Weights of a small GPT-style language model, trained from scratch on English Wikipedia.
Size: 14 layers, width 96, 3 heads of 32, MLP 384 tanh GELU, vocabulary 4096, 2.01M parameters.
Architecture: LayerNorm before each block, learned positions, biases, tied embeddings.
Training: a variant of Adam for these matrices, 125M tokens, 7642 steps.
Each number is 128 + 32 x the weight over its row's rms, rounded and kept within 0 to 255. Layers, rows and columns count from 0. Numbers have three digits each. The size before them is the row's rms in percent of the matrix's.

# down: layer 10 MLP down (transposed), 384x96, rms 0.173, rows 18-49, columns 0-95
# up: layer 10 MLP up, 384x96, rms 0.239, rows 19-50, columns 0-95
down18 091:098171120109136108143100108112160110177100129161119136128095127143143078134155162182131137127121160146107139142150131104156172095104096131127126127126155105125065124135117133140117090165146171085125137103152158158110118114190129122133126000085132099131110127135108112105125123120155255145
up19 099:127125132153191146116124053132158152154142156094097116089080137128156116090152136060158146072127187191139112107077121116096145091185152181157026107129120103093138067166103166127123092136132141089086102136151127118137117176114112093155139170154072130147151121155094150124104144107175133164
down19 092:083151119150116169133144090145123046105159118095131103103089135122117134126154106114107129167132112143128135156159150096153120167119143159195161130125113088136168119129152116069183134118121077134088094093111119089184075128103173130117087138177130089200124094170215080159109168072197140126
up20 078:141124148140146100136075088130161131200160135167085068160108136128142110186109091121130140082182168137119088160157130159123085050203137081129077129117133120143095075120151136125160195108152139125199107157157159140100090155122191106110138136115156108152207088100127165128128110141118131110
down20 075:149173113111063132105121146178117111168162073136079165101130116142146157097195118138123165152149107133155154124106108104120124106148142147134163117154091125079080109106136120115119117064161117150080164141075097054154150195209201095164116135099172130083129174149126078184129106117134148119
up21 102:150180116104087132117133130123053174145154101119133122169154090159153102087120118104159112148113150129080111165121148124152096078144111139101130147048126040193092169148142107162108083148139156137181099139066147139136161073154132171164124109095130124171180083134175116128098182117185101124
down21 111:084122066108155085159100109092118127172110132100155162158175104126137137129096143119050150142123107093140183112105122082201144126132059179114122152170094146113137098154164130166183162176114141107103084143186150163170101082122090114145125136128110149086070136095114067118153108157115177177
up22 072:148139190118173107096104128126066133129133107086110122134152103141125128128109141107123168159179216110121140127095144152114114088164126096123117094004119085128117137144118087179093123161144163136114129147090143124170130130214152128124173133148082151107095129168118209130079174164093133131
down22 079:118124147132148149118149198093086116134182168087150172130101147138168197090164133096135096106162109116177122167143105134106105106139107109101087092162112193182115112122105131132145162089099135122123139135135083142100141149037162134159129145142080121180146158159122064166096103113158035172
up23 109:129163155151121132157123181064160092146092133158100123133158057069078080119153076106116146124140142204130129115157182161194160109108142124067169117114190139135080145120116070117142161124101152125131139096100160142121147095095148097116142139129161115163126059095198122105097163092165102105
down23 099:106128119057181202137183087165133186125085146111093073149143108069084097092139116175091111146138109119111091151178125135133155201125129126127165160106172184114125113130152066115094114139150145093180115164135155121109134101103173105098104135119177145064120139096165116160094120097086162106
up24 108:128143123116137146072142189153134177089176125100073109093144160128148153099167168059150153120105104119169106118123122083148143107142138157085169151093174055130122120114115072109095078147124141154179157149136160112112129190081075106107116135144097155095103131111038109055089131126169132136
down24 110:066145106164099104123097124130185177037164079151149115183122158171157183185136115138112158080102124132163129168094100091138173118142114120119153135132134139129056100118113169139113089111156123059152139099130141113139119157137141142135141118120077127089153153120146179143074135103117238143
up25 116:160137121153111060139119081140127168076140097140116116096106144194094054156140064116089143127131190156150080089107110108161142124161146137147139164092176146163152109143108150112098072135147095158111138136133127103144111152161077093169047135135168157100118164203159061103115159142104143164
down25 106:170162141132148111133114108149125125151114171154160094118132133130105073123151144172123126094103115138111139158105051113147166102091095109168112166131153146125128105139139137135123130125190132104149130105088138183124129112233112165089103000119140118122150107124166127098137141110103210129
up26 104:197090194114144131094156170101079115090151106163096084175147162098134120186075135159149098136151174118129139128144122108121169157142164128137119071103147164119127070111125094124111107088121147088165206127118145169183130064109118145123057149169147104104161135125092130066113170178128106149
down26 100:125130157143139116195142127157100119126124094125156096100064165129129095111104150153124132105138130109226177082177139106097086133181167112133183078100136056107186120117138104107137174159132126174166125068118145108103048176115126133106115131074113130167100175141154091133118083170130147105
up27 102:107181140168177132153101146203136174112107133181077109120082092133138145118138121116134089142100114163110108117116135144172047123139112164123096151134131083122089139218112136126097120123126143128089141124173111161075104137121149060188063131174139062122079131191142118134074123127165100134
down27 096:154167145109191118110192081119161098142089146130127132080119096118087121121146089104128137154145147197155200116168162145129155085127169105163133122160096130116156174158149116121086171098113152132130111069153090157158153080131191149083089098111049092098081101117154106124107123091153060138
up28 104:176184141151138161054128109129150125164194138118139079115135177127160125129124111099131109085141103188156122120111127089136119124114141115138050163126128104131139102175171158115102059107105165072210130118071156103138143157112148216156107131068115149104157070138154111164102125112157103147
down28 095:143154128106106112190146133160143121124113107173134110139168158106142122119073045192092134101119096102130169114171064151104159127153125076119136119175118176119144128165175131182077122069097109144127159174095126109121141096135147127105130149164114176160053106166097115123033124123137128194
up29 098:129090144186184026091090180134123181078150133131080162129138113130134118135107132154148159158120142138086052113087118117172124174161101147080134200074112119112129134148127103174072089157079129067120169133093104134136157149119110096107140128122112117150133181183106147119177129150121122166
down29 092:152073131154128154099130124175143139139108118143100117126144161104053150137114130143145166180145133162128110100135119128146103143185097123127150147134104126189130147160085143110043217114113157130028070076128088131155167138130149121150154084167162139119090131075186124177138074135116088135
up30 108:170111108101116072081089142146094112150135178083158099183089099100175157102098110125137115212143138148053118171132126113150216126175158125122147141127106065117123145120088112149140175125080181076125161078165138181142098143138152144086120137175149109110154178127109103126122135159134100086
down30 116:198140122151071127107114141160109094197107116140110145170167142137090175129107165129074133102142105087140124081077152220125050097145161130096142225139182132109119158140170094152111149088161110126113176126117079099121165134112125077134104129161126138111088116139077154133134137096093146130
up31 102:127120157103131159100159088111054123175197142111146132097181135116145072121064133129145089134073186120094126166129137106152162153189087125074115131125112145153148128114155100118083106097115139121137123086147140165136096079123030182123137158143184140099156156165179104173109138095180108126
down31 098:086089084106148133140182140147147108044091076107184176149139133089099117137164159097142127124111145110156101112145166123141074107160133125121122078123149115081121119141134102143155231163132126127079158145126161123127141138175186159134135147137162074124120146033095119068147128153122163068
up32 100:120150085139110156181105122082073101137158100096114099155149084086131105142163112122088105108160166125076095116117200127180105145198159144123196095147113135159088132156089136110084104141100096132083118146136210213067130092070155143110131152132146086111170141137149153108146151140161123134
down32 087:128132138121118184120109111133120096133125118165164161155106131081191134128174109160151142038139109061088099155118163130099071146105100113197120130122103190136102107132095145186124094152141073124083139131098176180129205129099095176166117182135131083093141175136124139102110136130174089144
up33 088:143117134125178080136086090103080135127103140104128129156120103079117164187098127150157141156151204081083092114068120170118154159185152123123148101139137124146117120164060114100141111113134107173194082087086151171115120198164145089115095101127121093113166178141089152168192143120108087123
down33 094:120189148093105120121154082111127150108172195106135090119112155175145154100163117141095106099121129138126176129141133138104109086155124125169126171156116095095174144154137112113174088031073123139101190123157092143129122084070139157120101130079098189137108139161125070095084150134216132156
up34 089:124177127162147094178088079131143171116104153149160100119096071131180213095163089133148118155110148150100157150098197120135102092138085141103123172119118139136061097091099116197110117113113134117117153068071154166152124086131178134126129111105120130141141097156138157170159167153216103120
down34 090:199106136103142088172157133177090158175118146127100186144130166125137072127122115144135163099139108191115144106126074117120112134071167130087132144148164074142079115092040115119124052152141137120121083108148090153169189129153159124174146124149129121112103125126117127143144116070051074156
up35 087:125149129161099136093079111114164084159190164161092117073111142074096134162137115066172123091139162133117127089109116101059122188161136163069128149167127123094148062095130106198130135114128197168194133101121178143094116153143147134120135107134132190122109110130112117152199101102113092138
down35 087:112167145116149106116149151156171179100153101125159140166086106128156090116171147153123159151105075090173122131111097123158115149165102082165097184135151084150178143120097121095113134091145136108118093104143124082079175073165146082148174066080199141091091067129108162172110131131112162061
up36 109:153198117155153129136125118141113120075178081114061103143142081163072069165094091095101131155136126138182114113142102065129091079110131102139111127094157162142146091136147142115094172114114087113171096168167174106125138104074053203099157191133152134137158080106112107134158129124142129149
down36 108:109159162111044088172079128187148200089119101136115129106118087159164141093108136141110093093178148124118142154122089122119058138081157132092106114143125182123061143145125163097192052183116059136145129125152144125204135144146087153124124147153131126125146164137125160136140170086138145146
up37 100:135127117136089110132100092137141112100111096164144120157152139215154052157144123097074081185145178108126120204132162052132090131165168145148066127090119123163121112180109129149095037089133123110111111118151150130106165139120066164103112144161120117074159173147165125099095118132132120141
down37 096:148095105150148172088135140175163107132183149109116096120121095125168081119120066175139138116138093111117129112080144137115073149141214159114173159111160104071133169157136082102065139122203110129167139082140113088129146087183095102089071078126135120105135144122141104190107181141134161149
up38 077:152102117143145052140125112090161110183192113152151113116121105095063112179093150129141143097062178094069083137110135099138170167140189113184130099140149109128124143130132092162140114109142120133144100139091078116188131171168112135127101160157100158101130166123079156098233115116160104134
down38 068:054119106109172103105155140137101148165152167151180158152101155129128166049174155151102104130175123132125185096149104154122043143120187113116114130183088145149109121149100154118115112089119171112122171090140117120129130063093147111131157083125149117114111180181090087176055114120145118077
up39 089:128135150098168130135129144136145157118114138095136134120152108149173129092070113165127139108149157125060095158074146081138109136126136102098154100143126117190116154200164109167157110083090237124102120133126127156138164168092082172072100148177205117152079158127151091079098156156155096135
down39 084:145114092125139131229095143183151096161072100150113113159034135122092127092141143122133092138134133127213183135164112100145103140104098113104172155094116141075151142189155135075085137158158109103161083137091130143065115068131127129143124131154134131130120172162102150114183138094088135134
up40 100:123176142197120162099134166140079135057128109072125135122140068140104126106067144130148098156058104144189151139081129169145133148153188160108141208087121123152120142117095089193110112164068115131157099089133161187125158132118115156143128124154138153102169093103182121108130137077106146103
down40 100:116092120113128128115185082122066143104112138146090133154118164099163101129121145095118139066121159115137112144177107160118106159189108078164073160192102117138161115091123118124083119144191142119071188087134146121124100101162132100144155103128198132150096143095128124129137132170075247117
up41 114:165102074107086147111076125118125180149127140104157149151084115128150111127120048142184133155106133121131070151119119175181155108177122124061092181157122134141178125120131083176137071088074165138139076137101135150113129154114130119171115111107181105077120108121194110140199118107186100146
down41 117:159166153123127130083123178103134153134148051125143054080154084089150119131135127128126154107152077129118167092120128121150106112131128112145106093054163183103058145170139144135160132178121065087131132193144095161130196162139140103104135150156148154109132160154102158122079116118053191145
up42 083:170144136155110149099112166090086133043131123181158099108137101123144115168168100090168135096139128157019123124095113162137063142129126112181082098109108142147148124098092146158135128115064118186137130208122134172152114118156125125180150112173154130153102119133144161075180122077094133117
down42 077:134181120098147104073059113101216157138093135107123116177111134137177125171134120142096097175148133148168076194063110168113148132076120163110204135124132098141120157135177104093129074113113062095107148121105143116149180154153124126121139140114095142131110119052121117177111126131135189118
up43 099:155136117142184143079068127113140089086157167179113120159104109088144129097149113084156153136167136090185153041111140170141110089131160125146130103113125135125130077144119099193132121134105116137096178113180135198163149145146152112171074127103147071133119135172069138057082178160143120142
down43 103:130092184150127191133098092062133114183130121128144103154125148161132133171147121105109091119096049132083083136136111157168146094125124153125053092160104103112177145137158182160156184155156119112121167109135078131141189075141139156127158140078131165188120110099056163135092118142125079150
up44 104:144189144179094136105081112132135127147153158173079081122159119092179135104091077158142143111056196154097180116098159065103082088165208118131109149129120152122105095125151135145128120094092166099120077133109168111186086104113134126106171155100102140148154129151140098109137137041133129138
down44 108:126099119107210118111138179145090123155083117119121159126151149170120121105102124142119137162129087093117150133115189153156185115126152096132099158105163155154153133111128071126126107054117117110043130085179104144153142157119052067137190137116170120057093123181168090099135124132139096179
up45 091:138218134116128124121150121100120101186088169152119126129097140057077116178127122107182057117093168135116154159144134178128118072133123138081144066141130122095154099130133088113136112101128188129106183107119148169119114102156125091201158106166137123147104091220144097176142152141157112145
down45 102:138076090062105174137064189167125177104097201145135159151120094192094104150096173153103173126164150136125127121111119154120097131129170126125080129152113108045080097145127198130079100154111174128131096092145126111125146100094102116134145106127161131104156127133172142081134137104120213147
up46 079:147162113138129141171054159122147166127079079176138130070131159143132106103133133126172164086091143131100147101086166138117083153148133134107142153170174159130061168147127118181146107072111110164102081084092182096131093152136153149121173120112140134175132158071186130076076167077094115158
down46 084:106157108148120116140150130129092111111118086146134145113159141094120105171151132124113123170132137108133085164151097098150105117160140122142167169068075122156087142110114191112090120107146135132132158128131101141141129155197147104127152000137161114102108131127142136126143156157084248152
up47 099:084176115215133119130092166098101076140095153077119075093086134177087089119178185136161125122112132174155147113143237146145102094121114113167140097146128134149092186123111094141104138078123087110102104105175151198120116074104123158115133119084171118118113138111151149142124171110140136122
down47 097:147115097153139112174148090147146156199116173122099118145138160157153149080135100105117176131141164086128140132137099105135117062099155158096121094121090060114203068070098134094155104186153135133160139198109130118112145114202096123179131168150097134152156067140130101129160111090095079107
up48 108:166137113156119119110136164117114136052086139080116142162154167116111118109118144116162127226137109151093076165133147146170084142122134148182154103090160169155106054154084113169104113119066091065110111114168122169153067101102129128178132120086138158145139133128197121125176151149076120130
down48 101:140093091124144170163112183177152073098108137107099123171120130097103190141138178122119212114150110169120154079119151130092120184194158102132161176129073129104189134133103100109145111143114158136067134096110157101122081097132127120141110137084101097131111082152206149111092188100112094156
up49 104:114152089155133143083123119106055069098107107068158115112147196180135137104099148133117137137125157141138129109106161125137152159134163155158189084106160090164114152214127094110091158091160205128120110118108161194126137165103129175091177149106113113122134141109096103103086160055151112086
down49 101:068184138092127055183144149134067142137167167151101159181148200147133139099132114147120139115087116164136163102176113117106108100196111159130108141145092112085103103131106159124127170141119131078150140094062125163095195098136125120149067139066129120167139142144052128137160118133101143175
up50 105:112127169109130154125096104149131156151090126078127084116149137186167137082088171123108115177166119150120145094073165067122188125210111108148156068132137128138116134131150098083070124083147147104175108114157140127174082158121123083152115171189191111098137117164111070147125131139171105066